config.toml
num_hidden_layers = 16
num_key_value_heads = 2
hidden_act = "swiglu"
rope_fraction = 1.0
tie_word_embeddings = false
init = "normal"
init_std_up = 0.038
max_grad_norm = 1.0
schedule = "wsd"
Each number is 50 + 10 x the weight over its row's rms, rounded and kept within 0 to 99. Layers, rows and columns count from 0. The size before them is the row's rms in percent of the matrix's.

# layer 6 MLP down, 160x448, rms 0.0723, rows 0-24, columns 336-391
128:63 52 47 54 44 51 53 38 55 53 58 52 57 40 38 52 52 49 42 48 65 76 35 54 43 46 43 58 52 43 41 37 46 54 47 46 44 47 40 45 53 35 36 49 65 47 56 58 33 50 57 42 48 46 24 50
098:52 45 31 54 51 41 62 57 80 77 58 47 57 51 42 44 63 41 65 45 38 52 54 46 39 41 45 54 40 40 30 47 35 49 60 49 52 58 37 45 54 55 46 48 52 36 50 51 41 53 48 48 51 35 59 64
098:64 52 67 57 34 48 72 39 43 42 65 48 40 38 57 52 67 38 38 46 53 57 37 40 40 55 56 79 54 45 58 31 25 42 62 43 60 67 56 58 57 45 44 51 54 49 31 54 52 54 39 39 50 59 58 42
100:68 50 60 43 48 44 45 47 30 43 73 58 35 44 61 43 58 49 47 50 59 55 46 60 44 52 54 61 41 47 38 56 61 51 62 56 40 47 36 37 53 48 59 57 46 51 58 70 55 57 42 63 68 46 43 51
100:47 44 55 47 37 56 46 42 56 41 54 67 50 51 38 46 55 45 55 48 53 62 46 60 41 33 65 49 41 50 61 61 71 55 53 65 46 47 43 58 58 45 49 55 57 46 57 50 44 53 61 46 51 48 32 60
102:43 53 58 49 64 40 54 54 44 58 52 55 34 53 53 49 56 54 55 46 41 54 63 53 64 49 58 56 53 43 38 41 47 43 49 27 45 31 52 47 44 68 65 48 66 54 55 52 76 41 22 54 43 50 50 69
100:50 50 32 39 47 27 56 36 66 59 34 59 42 48 46 59 50 62 60 47 50 54 58 59 51 53 42 53 43 40 50 40 42 63 51 59 51 67 53 34 66 61 44 61 29 44 56 47 54 35 53 58 56 33 60 57
101:56 61 61 29 61 42 51 50 47 40 64 41 53 50 38 34 60 40 51 46 65 25 54 52 50 37 55 65 55 40 59 45 46 43 56 32 47 61 58 42 44 51 46 46 59 47 62 48 53 58 51 57 45 36 53 53
100:44 41 42 39 35 43 62 57 44 66 60 48 38 50 45 40 46 41 36 34 52 35 44 45 44 35 39 49 42 58 58 54 46 58 55 50 45 53 50 63 49 48 59 66 32 42 47 36 50 38 43 36 52 44 44 44
098:58 45 61 52 23 48 58 51 34 58 48 41 79 53 50 58 60 49 58 40 47 51 54 74 39 47 39 57 29 58 45 32 54 48 54 29 54 43 38 45 47 48 47 38 44 47 35 44 56 50 51 46 28 39 37 50
098:53 49 49 54 48 62 45 68 46 53 42 36 50 56 30 48 60 76 39 45 42 52 67 53 61 52 48 47 50 56 57 62 58 56 59 67 41 49 74 68 56 60 40 43 35 59 68 41 64 58 59 54 48 35 41 40
101:50 49 39 54 64 63 48 55 48 73 46 54 43 63 42 65 62 49 25 44 34 48 66 51 57 38 43 76 44 40 50 60 51 40 62 52 58 41 42 51 48 41 43 66 41 60 57 53 54 49 59 62 50 44 48 23
099:56 44 49 58 39 55 53 62 50 56 41 56 60 53 46 37 54 48 46 47 48 61 49 35 58 38 51 43 55 50 42 55 56 54 65 49 42 49 51 43 50 46 52 53 55 40 45 57 52 54 51 56 52 37 36 43
098:40 34 43 45 49 63 41 60 62 63 24 52 35 63 58 47 51 69 47 57 40 58 43 36 44 51 47 56 58 39 45 63 52 40 49 15 48 54 33 50 32 59 64 47 43 46 65 31 53 66 27 44 56 53 56 26
103:57 70 53 55 39 44 54 67 29 54 38 53 60 50 39 61 40 34 52 54 53 41 45 41 59 54 69 35 57 72 58 34 45 53 52 60 34 49 43 50 34 56 54 62 48 44 47 39 49 47 38 46 40 50 51 24
096:53 61 41 60 50 58 58 50 57 45 57 49 49 49 54 56 62 34 53 49 35 47 35 49 58 62 51 38 49 59 44 48 46 55 73 46 46 47 45 56 40 65 37 50 40 56 58 60 69 53 49 55 55 45 47 52
102:50 48 50 68 56 49 50 52 73 53 61 33 34 56 53 60 53 60 57 24 51 44 69 59 48 34 27 53 53 53 58 62 59 38 45 32 39 64 45 37 43 62 73 42 58 47 49 43 50 64 42 66 51 56 50 59
103:42 50 37 49 43 47 64 48 53 39 44 51 63 43 43 46 28 64 43 34 47 57 70 63 49 54 60 61 41 31 50 50 34 66 37 47 58 41 53 76 54 55 59 50 42 72 53 29 48 41 58 52 62 35 74 44
098:32 61 54 49 39 40 42 36 43 61 52 53 38 60 52 40 54 45 52 53 46 74 61 51 63 49 43 62 58 40 43 56 37 42 39 62 48 41 41 51 50 71 67 53 59 28 54 41 50 40 42 70 50 65 42 52
102:37 63 34 40 66 38 43 42 31 44 50 45 67 51 35 72 39 53 58 72 63 46 60 34 45 37 61 45 42 53 45 33 67 54 52 43 44 67 50 40 55 33 49 42 46 52 50 52 40 50 27 48 46 44 44 50
085:46 42 49 54 46 58 47 48 45 59 59 45 45 61 52 51 48 42 55 57 67 41 35 55 62 43 45 34 38 45 52 38 65 65 59 50 44 40 46 59 35 68 73 51 57 64 28 47 38 38 52 42 46 59 45 47
102:51 52 46 60 43 59 43 58 48 60 55 55 46 50 54 59 59 46 56 42 52 35 33 71 49 71 52 55 54 39 36 38 46 49 45 52 50 27 56 50 58 52 38 53 58 49 62 52 46 62 49 48 62 41 47 47
098:51 81 33 61 51 50 51 57 50 47 50 66 50 45 51 52 45 61 49 51 69 64 49 36 53 46 58 66 52 54 57 49 52 54 38 67 71 44 54 70 59 64 36 65 45 47 85 62 55 50 37 48 43 55 40 36
097:47 53 40 36 28 49 52 51 33 58 50 64 34 55 58 31 41 56 56 45 56 43 51 57 47 40 44 49 61 50 58 36 48 31 59 45 55 65 51 56 72 50 55 51 71 49 42 63 62 66 65 56 55 47 46 46
097:52 57 69 35 52 52 58 60 59 47 41 52 43 57 38 39 29 58 54 41 57 65 66 50 41 48 54 50 25 37 54 64 56 58 28 43 50 61 48 54 48 62 37 33 39 32 54 62 51 56 59 55 53 65 48 56